Weights of a small GPT-style language model, trained from scratch on English Wikipedia: 8 heads of 32, normalized queries and keys.
Each number is 200 + 20 x the weight over its row's rms, rounded and kept within 0 to 999. Layers, rows and columns count from 0. The size before them is the row's rms in percent of the matrix's.

# layer 3 MLP down (transposed), 1024x256, rms 0.109, rows 453-478, columns 192-255
102,207,218,190,227,167,185,206,217,186,174,208,160,195,226,185,186,204,207,191,190,238,197,211,175,177,202,242,184,199,165,186,215,178,187,199,200,228,186,211,191,189,190,191,201,207,208,173,194,215,187,191,201,229,166,204,198,214,235,234,198,199,177,200,203
090,237,199,210,179,216,230,198,167,205,192,188,184,244,186,208,212,211,210,184,187,213,184,210,227,165,188,190,192,198,170,184,182,196,205,178,216,218,200,214,194,212,174,207,232,174,180,180,198,208,232,200,208,191,210,177,179,219,205,170,231,233,186,188,208
101,193,197,201,239,195,190,202,210,196,190,187,210,167,216,209,211,203,185,176,178,212,209,180,186,199,183,217,178,172,257,209,201,203,228,198,180,198,179,212,185,168,205,213,198,229,190,165,224,176,226,193,195,212,217,187,198,188,187,213,155,165,163,231,199
106,178,230,186,184,192,180,179,193,228,210,253,213,182,234,203,231,189,180,176,194,186,191,213,191,224,215,224,162,196,218,193,201,198,215,188,219,198,217,206,195,186,221,205,202,174,200,227,215,164,169,201,241,187,215,215,197,234,186,181,181,196,194,172,212
098,191,247,205,227,164,212,234,183,203,263,179,173,218,194,199,194,168,175,180,169,196,239,217,201,188,197,197,197,180,219,183,213,211,227,172,209,187,206,200,183,203,214,179,191,197,218,178,192,174,198,207,219,190,187,225,179,191,207,199,194,179,222,191,184
101,227,202,175,207,172,196,226,218,197,214,196,207,208,214,212,225,150,227,210,206,192,224,217,170,177,189,173,192,229,210,173,171,222,187,185,194,201,232,186,239,166,200,186,179,181,186,161,167,216,231,187,208,198,204,205,175,206,186,193,181,186,193,194,211
099,212,195,217,249,214,218,232,152,228,185,192,232,211,160,195,215,183,174,202,205,151,165,199,205,242,219,186,223,217,201,202,207,201,186,175,218,178,199,183,202,186,217,191,219,222,170,186,229,197,176,192,195,178,186,192,208,187,205,222,207,175,176,161,205
105,196,228,206,243,201,222,197,191,200,207,193,212,192,180,222,202,202,197,208,189,223,177,208,184,217,158,190,199,201,205,178,174,185,224,191,185,195,196,218,195,211,198,201,199,207,234,172,192,207,197,236,229,204,201,190,200,205,200,211,206,211,175,169,211
101,212,239,192,176,199,213,208,191,173,181,208,216,221,209,221,236,191,230,167,194,207,204,228,210,206,192,176,194,190,212,185,185,214,183,192,181,168,229,151,192,161,186,188,215,214,191,205,189,206,197,236,212,197,219,204,196,232,202,214,242,210,232,215,210
099,209,200,214,208,191,166,245,187,167,188,206,236,181,208,210,186,217,180,202,181,189,173,227,213,190,209,242,242,144,199,223,177,197,135,198,208,201,209,170,185,220,206,169,216,195,196,187,208,202,161,210,237,179,240,159,178,194,193,213,190,209,227,231,197
099,192,198,161,212,221,179,211,195,207,199,204,214,200,223,204,203,175,180,195,196,201,188,222,168,214,203,198,215,208,218,215,202,224,186,208,173,221,209,229,170,218,180,196,208,183,212,161,234,182,208,217,202,201,249,219,213,193,191,208,195,181,223,187,208
103,221,218,178,214,209,200,178,239,153,197,217,208,203,188,198,191,194,179,212,210,225,184,232,165,184,179,225,229,197,205,210,189,241,203,211,203,192,213,186,211,203,190,194,205,227,217,225,181,209,194,232,204,191,200,218,169,212,198,186,229,193,201,199,197
096,187,189,153,174,208,206,192,227,199,214,212,216,147,202,192,187,206,228,216,210,204,189,213,191,227,186,192,162,240,202,194,188,203,186,189,204,172,215,209,203,181,191,229,205,219,182,201,236,211,201,203,228,167,156,232,165,220,175,195,198,198,240,217,179
105,179,226,221,186,211,192,192,193,233,208,186,181,179,202,210,210,233,218,186,168,170,222,223,194,169,181,207,185,199,214,157,204,208,203,191,213,211,235,188,216,192,204,232,210,224,201,236,168,213,179,197,200,174,186,217,185,179,189,209,207,194,219,207,219
098,188,194,193,187,171,190,214,203,213,214,183,191,251,214,187,228,189,187,189,167,172,227,161,213,197,208,211,177,241,212,211,215,196,206,211,193,200,181,211,206,186,209,170,252,198,170,228,218,167,220,197,214,196,174,217,190,206,197,217,169,188,152,193,207
095,191,189,196,194,212,206,161,181,200,188,193,203,233,186,227,206,171,205,204,197,190,192,175,209,224,189,211,188,205,158,182,211,192,238,178,182,187,217,198,178,214,186,231,212,179,209,188,212,221,196,226,179,212,199,192,181,182,188,201,185,185,177,198,187
093,192,208,229,204,194,214,213,189,198,196,163,187,207,204,244,194,221,201,210,204,226,203,178,178,170,213,213,204,186,184,191,214,196,215,195,158,186,229,233,203,189,180,207,229,218,223,231,178,173,207,190,195,224,213,160,164,201,229,206,209,228,190,203,192
097,196,156,169,205,197,178,210,212,166,211,213,214,214,195,208,179,194,156,206,209,217,192,219,207,215,183,192,208,169,191,212,217,204,195,192,167,185,192,156,218,211,208,186,228,212,222,191,173,197,202,195,185,194,195,169,223,206,175,194,232,220,191,194,192
104,235,196,191,206,201,233,191,196,188,186,176,159,203,196,186,228,200,204,180,217,208,180,200,233,188,184,206,166,211,205,209,178,179,227,186,190,201,200,205,207,180,197,195,199,213,232,172,197,230,230,189,186,195,196,201,197,197,192,200,191,231,247,211,192
091,211,172,202,212,173,209,207,218,189,233,178,221,157,205,191,218,204,211,200,226,207,195,161,184,211,198,190,200,182,208,213,179,183,253,149,210,184,237,207,192,196,198,226,226,201,198,186,226,222,189,236,201,206,221,181,159,208,201,214,187,210,196,196,204
093,170,238,227,184,192,189,221,211,169,204,219,198,211,202,162,191,195,170,205,178,192,186,193,224,176,195,205,207,191,172,246,214,224,214,203,212,179,193,192,212,157,211,181,215,196,193,195,206,202,204,179,208,171,222,172,207,189,208,248,233,232,165,193,192
099,194,228,197,193,185,160,184,192,217,171,204,242,195,235,211,196,193,199,175,207,237,207,198,206,185,202,153,221,192,214,218,200,171,224,221,203,216,192,231,158,211,217,220,182,191,188,209,206,193,191,194,229,193,197,218,206,220,168,197,179,179,191,166,164
100,224,186,210,155,212,157,180,206,209,212,215,180,197,215,200,220,202,237,177,177,184,217,220,193,216,234,187,187,218,204,200,179,219,215,188,167,214,192,224,207,220,238,203,217,199,181,214,197,171,176,212,162,199,190,180,208,193,201,199,236,192,189,217,223
101,176,203,179,204,190,194,188,194,197,229,173,202,193,202,198,196,218,215,208,196,161,181,175,183,209,204,201,211,202,194,213,204,208,220,209,194,179,204,191,159,179,163,175,224,217,209,190,205,206,205,223,209,182,143,214,210,182,203,180,256,209,211,210,168
102,212,191,197,211,197,212,192,211,193,199,197,161,171,226,169,171,201,246,232,202,180,217,209,189,193,161,208,184,201,225,202,192,209,192,195,207,222,206,197,200,211,223,217,193,224,179,202,235,159,181,209,168,204,188,205,218,203,205,174,232,165,188,204,190
096,225,192,180,226,236,200,195,181,198,253,172,186,208,212,188,163,190,225,193,194,211,188,198,180,180,213,170,202,172,201,198,194,195,185,228,224,191,198,201,209,178,164,209,198,219,203,178,178,163,255,182,182,148,198,249,178,220,191,246,171,215,174,191,197
# layer 3 MLP up, 1024x256, rms 0.328, rows 454-478, columns 192-255
087,238,215,189,190,157,213,171,205,179,203,214,162,223,222,223,210,210,178,164,192,186,208,233,198,187,192,210,203,207,199,195,209,187,229,207,223,204,190,214,200,225,190,184,183,206,223,174,196,201,195,205,211,171,170,203,208,180,212,183,226,204,200,191,184
100,205,221,188,199,236,220,221,198,210,199,247,206,196,203,207,234,203,256,235,194,177,193,216,204,209,213,240,203,209,190,200,228,186,211,194,204,227,189,198,172,168,209,209,198,181,212,186,214,172,222,180,202,194,232,208,185,155,200,165,235,208,208,222,180
102,176,230,175,191,242,229,188,196,198,243,225,157,224,189,178,166,173,191,202,195,172,208,198,171,206,186,195,152,209,185,211,191,216,201,209,203,193,208,237,176,235,219,158,214,210,177,212,169,168,183,193,183,211,196,181,159,221,194,181,153,252,202,230,243
098,185,189,231,179,171,206,244,154,172,213,191,191,232,188,152,206,188,192,215,188,200,237,222,232,170,187,205,194,183,214,185,207,201,198,206,212,169,198,189,179,180,162,201,198,163,215,177,167,209,210,197,190,205,222,206,230,215,182,190,209,209,231,195,212
102,184,159,215,212,189,178,228,221,235,205,195,147,182,211,199,214,146,200,211,184,224,211,212,180,222,196,216,221,207,213,196,209,196,215,196,205,208,213,174,211,240,219,203,177,184,222,187,243,221,216,176,161,185,176,235,213,176,222,230,221,190,206,185,204
101,214,191,218,234,201,185,178,197,213,217,199,224,238,180,198,226,185,196,170,237,184,179,236,200,212,191,184,215,220,173,218,169,182,186,205,202,199,218,214,191,231,211,211,170,158,221,199,198,192,198,213,173,167,252,226,183,197,176,207,189,197,229,165,203
109,190,215,216,178,193,191,223,212,209,201,222,153,170,227,197,203,215,198,184,197,188,181,132,187,189,184,211,227,178,226,198,218,197,226,187,160,202,230,190,185,188,186,213,198,209,199,193,151,178,213,200,184,194,219,184,173,203,170,177,193,176,226,210,182
097,211,138,216,184,181,199,173,193,182,175,206,199,170,219,199,206,170,232,176,224,186,190,188,249,168,193,198,181,227,201,190,213,193,193,199,196,207,220,230,189,191,184,201,208,225,185,222,199,216,192,191,186,202,201,195,169,227,219,223,196,165,200,186,198
098,191,189,220,208,248,208,205,209,196,185,196,205,229,162,208,186,175,213,226,229,173,174,228,219,206,190,181,195,206,215,186,189,145,195,211,177,205,175,209,174,189,213,176,192,196,243,196,200,195,170,164,245,192,242,170,204,186,214,205,207,185,204,220,217
101,184,225,169,216,205,235,186,175,190,179,204,171,171,217,178,179,180,204,187,219,190,169,195,158,215,208,206,200,225,184,212,210,210,194,226,183,184,204,187,208,214,185,194,219,206,232,222,201,182,218,180,196,178,196,233,216,201,200,176,198,203,218,184,198
102,210,166,200,207,182,240,229,193,181,185,199,183,173,193,189,199,172,168,179,185,214,190,198,206,195,184,200,219,149,186,181,207,184,178,198,211,189,199,196,206,199,231,207,178,189,191,214,182,181,178,187,204,188,179,204,194,208,204,185,232,185,209,199,213
096,236,232,189,232,220,186,232,216,181,223,195,223,165,195,211,186,184,190,202,233,217,211,173,210,229,181,189,182,201,185,169,199,201,201,264,181,217,196,186,206,214,232,207,202,187,205,198,170,197,228,223,210,170,187,211,204,201,211,180,183,154,226,204,188
104,179,203,209,194,239,183,217,197,209,228,203,197,202,202,175,213,180,189,176,187,165,218,232,190,244,161,240,208,206,222,199,221,175,201,225,205,196,186,218,183,174,188,196,199,193,202,272,224,195,160,223,197,193,201,204,187,208,200,170,170,145,164,171,189
106,185,199,175,202,200,193,243,190,174,208,180,216,193,190,239,245,194,159,214,205,223,204,207,228,184,256,231,188,217,188,177,178,180,224,233,168,179,218,169,206,198,219,216,208,221,189,210,212,196,191,223,197,201,203,201,180,241,200,194,177,183,247,204,201
096,192,211,190,210,191,187,192,201,150,173,219,230,194,195,192,217,191,175,199,185,213,240,204,215,191,196,224,203,199,152,166,214,188,190,217,197,208,216,218,195,223,233,237,203,175,170,195,209,209,212,205,184,214,231,170,199,207,197,184,203,202,203,215,221
095,202,175,206,217,149,213,178,173,201,207,195,178,227,209,183,195,224,203,183,215,195,196,196,258,220,227,166,199,197,194,224,183,217,193,211,213,230,206,200,221,177,172,191,220,181,194,232,174,160,166,193,223,223,198,174,202,166,187,195,173,178,217,215,196
097,214,184,163,211,214,229,168,170,221,197,183,192,230,193,202,157,213,172,186,221,181,177,201,173,204,207,175,236,194,198,217,213,187,223,224,204,176,184,164,211,176,235,158,172,187,192,249,156,228,186,207,242,236,164,177,215,170,230,189,205,196,168,204,205
103,212,204,214,163,151,161,155,204,197,222,207,177,187,215,208,190,197,251,178,201,189,183,172,222,201,238,189,226,201,189,186,233,210,194,216,202,198,218,204,179,190,194,179,205,217,217,182,221,178,208,214,205,165,179,180,185,196,207,184,194,176,230,182,217
091,189,216,190,263,203,209,200,210,162,210,217,204,185,209,202,200,185,184,236,191,241,195,202,190,217,209,230,207,193,214,191,176,188,214,193,183,196,191,193,160,203,192,207,177,144,188,220,236,203,182,221,218,233,221,219,177,191,193,199,195,196,225,213,198
092,178,223,182,198,231,214,177,224,192,219,205,242,189,190,195,186,229,179,220,199,166,224,217,230,223,194,160,199,190,197,214,198,213,211,189,170,196,185,219,211,205,218,177,231,176,196,192,180,219,202,179,193,196,212,187,213,258,206,197,232,208,221,198,194
103,180,198,196,171,191,233,241,189,218,201,209,200,212,248,196,178,219,185,213,194,203,199,194,203,134,166,192,173,153,200,241,186,200,208,244,182,224,194,178,189,192,192,202,210,179,193,184,191,181,229,186,216,193,201,167,218,190,223,190,189,223,209,230,213
102,204,205,189,178,200,178,219,185,208,218,237,193,200,192,208,226,231,203,179,192,231,213,193,202,199,228,201,225,206,182,227,203,203,201,238,202,193,232,202,188,182,200,206,186,187,225,232,193,206,183,226,200,192,187,178,218,200,205,187,199,177,186,210,225
099,192,195,193,173,232,211,164,168,201,205,213,232,218,215,179,187,216,188,203,205,194,176,189,182,197,228,209,198,212,184,193,224,215,209,223,227,196,240,237,175,169,192,204,206,206,189,196,215,200,200,189,194,203,193,154,164,126,199,208,214,182,176,181,225
102,247,166,153,202,195,187,223,186,191,218,204,199,187,197,209,214,226,179,232,200,198,171,216,194,221,224,239,161,188,218,217,200,176,196,185,180,217,200,199,188,231,212,185,193,203,245,198,199,186,205,195,177,218,214,235,145,180,185,178,179,198,182,223,152
093,220,177,212,189,218,194,190,197,224,221,198,220,200,244,179,206,214,230,218,185,222,191,201,163,186,213,193,177,196,195,187,233,208,181,181,215,173,204,187,223,186,192,182,189,207,235,209,189,209,205,197,171,217,163,205,222,215,202,200,225,213,223,207,189